Weights of a small transformer language model.
Size: 13 layers, width 448, 7 heads of 64, MLP 1792 tanh GELU, vocabulary 27980, 44.4M parameters.
Architecture: LayerNorm before each block, biases.
Training: 532M tokens, 4058 steps.
Each number is 128 + 32 x the weight over its row's rms, rounded and kept within 0 to 255. Layers, rows and columns count from 0. Numbers have three digits each. The size before them is the row's rms in percent of the matrix's.

# layer 3 MLP up, 1792x448, rms 0.0872, rows 820-848, columns 112-223
105:118127124105171148100119165117112129149163151163122138123164149105127094142127154127190097136181079193066119101135128088124123109154163160165120129114133081201161114108116141133102133107103161143128116111146147117124130075119041142169139127119114151174148191116109099113156096145068147068107148144150139151127147098052150111117157158091
109:076096080071138137131113119104117094129140096131158120121133126170105131123118132165161149167134127155145120069162108124107146162135153107115128031115130180170119170128157146134086097137112138164154089147155152070084132136133164194148128089119125121126139120108110057146157149091154180129149168118140149139142135089139104151139125116190
098:103139111130124129174124163094092124180156126153090149138115110156159097195108119162113138128103151092141113079105136086133197135151054117143153108150061133173090113140061175100121162082173142127172122150134110158120097096120170134132118123162112164182064089132128088108081149108107145116159093128111138089164168160076113114133131047132
116:158099123102096125163125169208154128192121121151119093075193093079131143105166137103135118124122145100158129142127097143004160068196142167137168155149160145117144108140083069111132146147114147099098091150117104114066138141112150097153156137151173156111115164109127135103125083102116082093118126184158169114150142153162094136075148157101
087:111159097132108213089185167186102122086160183079117130133150081061096137148077123115169139098111115096173115156136126172090181137162135118160156088130127135106110134153102139110133133047084115122178103148149083166109148199159134050150120139157110129155104102149151138139086120128205095165117117084154083184129136154128132112103138100105
096:119148133115139136119077131160158129132139164062105132116104169176136142142129088133112137178128112086108144128176104135065073149125123054160140146124091104166101123140121154109151175094090091140104152141091111173173086137046199154114164140130150078106134133114070147169066123143136100109114114125129136183103112115105167146112135144085
107:146126120180101129121082113132114161112124159103153140086101121052096102153087163186105140181152155150156120189097111115110149108107070133123091149125137105126062127119143122104111169175157116167186164166123081116125136095165139118101195168116116113122160109164136135109087086204122094136149159115147148129140153140152144116129119103125
109:145135130161109159152145150141199118194110177156090144102069127125111165134095183160095119124072157172136129107160188110115054121128151117149147114139143078048178170148152209096109096094122149148079127127098112103130141155131120135134168104168110173130138090203144117119109080162157116144087137094090171181186119139155159144190123135086
090:124150112167071149089110062139139060158086138076159112114130184126183121159169112161148115154117183152129128149094123143111101086138121111154086121187198132142180130160117146122169108119110092095087150172102175127090169106119111111137151151137120088166122183165118101123113174189116129145176119149160178139136105164116139160145093088130
095:141099077137133078077118183163165073136151143127086107147102091165207172163146145134086096122197162103125181143126165120122180151154116153092116127089167148176110140163126115112123096089100127145084121192138103121097148087107102118112104119129168139095201067165140153136119066145131124218176116128159128128137133081160116123186151073148
097:115108213126158105187136164123136150163100134118127152147168049167138105110149138124130092115136138183136150173114098116105133071102168130161108144113158148113124099185154095154108121085137182115130134100071122104116108075154107114134125111129082074117116167120127171128089127117112148118113158116158078113075099091200182150113139133112
093:110133104195110158167115100095192113112161139130160218157125125197146141092129142090102068136136132135104179097185091130110147128092107100133120118111114129137159070134140148124174093155145180105095102082172076120136200079108113133160109100125092070122084120155141136155135110091124099123088112037158114071119072147103165128162157090155
097:086103130128132106119120137111117135141148139086166073243133108106134163154080134125102133097061066175138123165083161126150152123135130110109161093098083094147117093103069080105169103164073081130115206207121122137141133121095188120126153105135087109101125121182144088153145150136139166149176103119116108195126124158118180111098193109114
101:166103060087164137177096097137111126126142152137152099107155175138125104141109135097159162134064070087117142141113176097122099161148169153169151153155142079095154086185088112127116132123171163074132137101189127105063131135070162118135133162138153051092129149136127076124135117153100040062122121104134158163150148133162121100122196152153
094:181125066102151105142149122110121142138134117134163109145078114114136176148118080105098064075103160100056152068072135101118161143144133104098095061127091160085128184099092144204153124112119120137119202066123113096146135092144119113117099147168096184164142098140149090074065162161136120134150152119184062116149098084128144098180146123131
089:133118134082131117189185130116142136117146109152149128127145107127125166084128119141179157122097084102123110096138125109095084154113180129137111121138154123143101162137101123146147157172114144109148215156155145202115147110165166098186037172128101148125109103167129093138131088078087096166127112135131138116144122154076146204105150186158
102:144104130146149103088070138165096100086172078158104100144104115126109128094116173122155126170161063115143167122145125117107071117162077055119110085190125089089104115151105182159135103133165151068127143096145138126115078186128108102106140115156110167100135122128166158107127133130115133123119167127138161164156152078143140144159123110092
098:122146144142131120142153153099156175099172117117099148145095171186145136127150139135158121145099109138141114073135126072124135156147114165081122072073086108188147109124134155137142074135105103189086138182084148115209155125136135138093128102135161092188150089067075105104124137118106117150142133151131094084122094162101173124143123073148
094:095111105136122129127120170126104145122105127132133107120158112103108087128125098106124134120185137178185137153139106134170149150128130192125100115091112169132099104081170128098101115119123133192139180140172093112117143155096067153198090135148182103103194108144178154118092093131105145121146114169115130131174056090168144157044085110130
088:157094129120142054144106090176110118104120111153155141136124130166015105117150158124120155155079103103127096063116110166128101170087136103078127223187174101157181152172088129117145071104099115128181140087116108097143163100159157144185100106151149102146159164126115100162159173198136093106089145135150104059156114079114139126125132129084
109:185129143118099133101124119115083130143126088127162139154120067101060136126122083114160153145112128144161091120101089141084164144140075188134129072144138176088114154122154124123093201099095076138101132163131178149085129141113115141092150117108134081125113127170140154134050124072156135209178095148092090130094122139137143139111102116120
097:064149181122132083124099181057118115169127112143169124078118185140120168084215118156193087123087182121143121122123108154105067123135076108111091117085148082151123189127117057144163109100090110137089088067146107175152152172147113104154149122108221142125156162159185119144120179105131161134127107085160094146119139124078183158074082162146
097:067099137125063123091166109177128103173140079107163087145086152091043150125171119118063135175162148145111151155118172084132154192171152159107105108175116107164146135186117111139110160110146195145160133072126070102106140146153147118117124103141137142156072192076101187112125097131126079155127119145080154082110060119114165125128109143135
108:061148068152102119089123106146114135096122129174142145096129079132124186127086113086091189164162142154127115118139145095112145175106126150085164088164115139163131171120103084127134119127103157160114151065062143062115144206086050116138114186214120096085161138099149103095186181122081178082197140111102141197130098149163098133068102108222
097:161129118102098077204100172154157118086181160114114144138179120117171121143109051172109098146084170132130216121097170161150115102097114092183089124097095062226149114124093156125127105169143165126081139120112158126138086108086155120136078125135055103079141091122103116071109057184098075138110176073109151111089130131088115140122160069071
100:089181111123089153162156132089147082119168180136115110023167148126148086112120114097159135079134087154155076148126143038165142125173152188108125112140135147139194105141078146150094139197101149080133115169107180083071092157152109147148160123174128038149133173101116166133136115071074117136131133064145154118050161247144088140104134125103
100:167167169168171166158148155119106140198096113080100126124157071104153169109166095124127125148089046167111118157130132106176101102053000104093126079106139112144193097102198121166182073162131140123132107167234103101104172165162133064139164132115150093149156151181140119139141131100131098101096127097164153226174133176118141183169132160136
095:093127128160161090091060124097104148126111131115113145090130128141117158173201078108119122109115130171165134136134105123094120104116176190068112190098142103149139134173099099131155103137107107144142185147120156058157228124106170157113121151122084135137175212132157108149181125189114132191127133138133117155144133114097141084111178141142
094:126111090056156138168163134115113105071134103101139157172154111140132112178198130085095151116107145102128163078113193126136120141191183135119134196212118161096060136135187137117139075112126126086119071142131165135132137114167162164124121121110084087107153123104168070138158190112140150192072153095172084102155080092156092093084178102111
# layer 3 MLP down (transposed), 1792x448, rms 0.0827, rows 820-848, columns 112-223
107:159144144133174167117144045077121169159155150163105087115149198106178174138140160146085095124130095130112167127179096139137100107054126101101116140117162154187135168053184181150090132122103136069115164068123146132155102104127141120111139121161166120123108083109112169062133122161042099035121148148167149117155119098112124132200114164166
113:150137093134085126055158074110125128078072112099156146093069105167146150148085136104066164174055124161141090082131095107083140114109133095129115126123117155093085123174149155169158135161178157137154125119176155074173172116113227098092076109168076113152148175101144187129152102148125115117158157118153093131152171140157040175178116116167
099:158127110206096116134056117147148124111151148122166144037110146174109126062185104087038118146165117156174128145136173149110107147085133133188139110096094129135139148151101123121093106117120147133120125087115167141202147136120144135111113117127179122099134073209109101202078038152148145103164158146163173067111102116101097154156153092121
111:182164093061063143153106138086079101127171148130140084149150104157105192128129168085091113113108094153093111165151081080175166150110130089163164184127065116084113144136119138107095156104162161121150132110114162125166106100172079089148122068184183136126163114148054066147112122105098119147140144161068092167081083134159148115141160093120
110:153125173154111146171152049155158142150155147101119120078139135112136122161087146174104128127141090120157152104166075091138135123117182109168145132155164128043146013141139092136185078089106135144171120124115110142138176096114093147156121124179141138162103143174077107136147077148110096116145157125133168167133115180138100057152143108124
100:109127120041162131127134113129080160111094133131082180124211134143164174124114142146086055147143121146156114120150072128124089105201103191057172110152147137169073125153132174112145105126031112090165168168164121192125144115133140118139131133219140126140142135130089105106139170128123135101161130153125140081143151192086192152141145148200
100:091112101067115169111087058067161147156118107136151147156139132081170036190165119122152083129173109086127165103115130132137092135140118167134096094134122179124185095162148082159121108138122118096173106110133110115148108095122180156120121079137101051118082130132159138089117106122116132108130148077110119101131113148115087119136111143100
108:174080101231075150110152190176172175131117132108068095138110153135097163157098099104178081200132146114139129091170101111152166101154177128068106155115091103084159124121143088189158088144123115131113085156157133136168147090064138116141053115161081156085080128106102132106180103105103188094120098131153125155095128127132120116124195114129
092:137162131091198168114099139148147139121137016115068155064115129139170125101112143175175162088160143145190144181145136132189159150126158117104127094137160108135164101086103129144205096223109027170148103116116129087103153122169060141169086149118146162123102105119156126145156106165179153107123153088101189174192144161105129129171072100187
106:199131128105139131140069118116133108218110147094075129145123125139074138116192153114110083113100128129121154073165140086136143170148047156132099111106121125181154139181135141141101133138104132160177169149141146101178119084121139127083112057100168130148094114155145188087153104133152121151148149122080153119148195106072129129118130104160
097:178122119141186128102152111144127168139174173069161130115142142108131144093117120188106171099097203144134075142132170160159161102088161105153118086126155140125122195147102102172109120108140082052117169073158174168188101117116134146134119159130213127126103124129147166131193166156094065148065158171127190128129139139125111150161104126163
097:132147133087112086120136137115101150162132108067163077156141106103212129152186101157124150155128173099145104143148148167091111142083142179107130152132161162095136171094088129159135129189103083100189111106094084047182128074112117148156096133064165198117122106128096146110165089096130082163065144143134160150116141134120121210180139130126
092:085129159120102149158092165121136141145119167100180095066059125167157070097168066055118185106141166114137111145152057152077139132128156169161076126098192110085117094154123110080107138131174139099150114105100136084078080166103191144178097117154104126132145086150143114111138034119158108151100203146120145149100099155141175162132153111165
101:143143102146148071091145070091075141155125068128152167161124182159118186122151109157141124138176127088062103153078156139142107155067130143187114113086095173113147083162110121108114170112165104136118148097132147163108107092148062119161070124128129161123165086143138142135109137097147130105141159114094143069108100123124124118130136135094
099:136203165157122154126139155140182112132091146096152063172153105136116116187119128117165083156087122090089083138097137222106152095084188182110128140145123120117153128134087162120150092127123192139148111119169108155162142096134114124099071111105113110100092131107142163121151155071098153068166110192095142091126080102128135148097138125081
090:163134112092136176100129129077104093105080151167107134151157123160181089127105110122101092100118114099077173118160124144160141138195110164109124149128059128175169160130083113146141154149114109184113147121101176111133130150127152174044255116138174095157142123130098175114160140158159139089087071076130144150147137064123137122121093163146
110:089138136075155153113196090156116128105107150105207141115108193092105130117126063203146141123170166131151122149105140166147144141168136139174072121137124145138095184172161128114140164177094122184097118187127092162081154133130151130110074155075114157100157126144142072176118134169044097184083143079112158128085173145126123150147110097132
089:162148197103133097116135102134090091135103120108134180173150138173151188057136088144124097137113141170122151229151100114090078101088161142221104135110155132109174150149165129155124098109133131143146058131121141119161080135129117087132082187090028183121115117126161052133165129149102193123111063146155086099124141126163139109113146195110
091:122090165132113124099144129154168104112193089197141154163087188120183124109115131168147095118170092147122107139128156149100155101090153128098090113107155138097124116150141133140103163128126134080129154133179163094116098173127137117150112088102116108141147132080122054116119168121114122139146144139090130072091146145135109175108091154114
094:111122165144112142121115173155092177058131160154116138120158141152078132188127144172156123169158140089127112202061173133077140057127149059186101113133125167125104116077155149146148143117114149080161139149094215128116100215130093099099120081131125155085178191102152168136101153096201145135135156206121171099155117109158124093080144143152
110:139135163083073149116124114127094138148125213080124172140060139148112159150120159165111119144145083143165067134163116109160136186187168136122101083130115137108114157155151130095136176170107083118135132145194106134097186121126178189209130153151080103098192102137169164153164119170099094158186125131124097185090173142190088120067115156139
100:118174091168114100168114138096157125101136204062152113165132114118103110153160093100121118148080099140134169138155168099106133153124131112115174139137123139183111110091089100117143175137134150105144156116146115151112156151078183085182124158116119093104197100151186152135189124148099108148110163124111130111117126100123077139128168118136
098:127093094160158123125141165132128097103137171125133152125078055177201144119129143161110201112122100091125103155081151158148145106128144122116131118111065082135131113122145183102177107109090095104134122069060133110077075173175096164191134182112170098138160078120157197117103125148089207139142101188145179127169151101088117122147118125126
101:141098090174187154162134176200129135118195166171109133112110123079107104102145146095120132097095183117105043153102117079173148148154153121123148157110056112132116127111116193081137122106120028155081093094135165108167166106128164127076170122056169067088136098107120113129107133145144099127139176131136114129101119093164139081084132117096
097:116167124097151211077120091113125158152129150139119133056139135130134124101115137087165174132151069132095112123101138150151173144113155153087115130122187133157130107219182125107187164093116151091111150134141143170148123155151122186103169117125118140170105152129109127122104145171121135124189166122158174083175104110170170160145124141145
091:125117134112089138141098139144124191143115115137158065138127063089155138095094123159149130123072130109137120170149162179133180125134169155113153172102170094089134138126095054085119138079171061118131129180194130217153116128147172136112133085064049092111106110113088121137093131133143111120118138126210167209146165145154107134142084166180
099:192170167135149044076105142167112091127147106150142082164126152155092119160147120181093137126179125127141103137175126132108102157146104159122151183182117168191116162094134136083068129135077178125116182134116164100129112111132085155083184102098088168077165093097151098124131105169107137124161161131121134143168139160108162087170129111122
107:196123125106124076081138171150089111154162106096086137098100122098060120109157173144169091112121106172173142076140127141090093148136126101105112096108165079156103085131191165114131154118113150170130099098146079080125149092110196082046106110149177160106123164072078139168074163085164162137044101135124175142129143157167161144140111144155
095:101107102101129102073094127113085134124138086084123097156147120108171094137158095128123112140029162176109132148081130137154199119118130148130107105099143084144132149169090121135122124162127130148134136106111152106062083134170124205067103100097135114135126080151115149146121114122123106114193119108133136096083149132064158208169094126155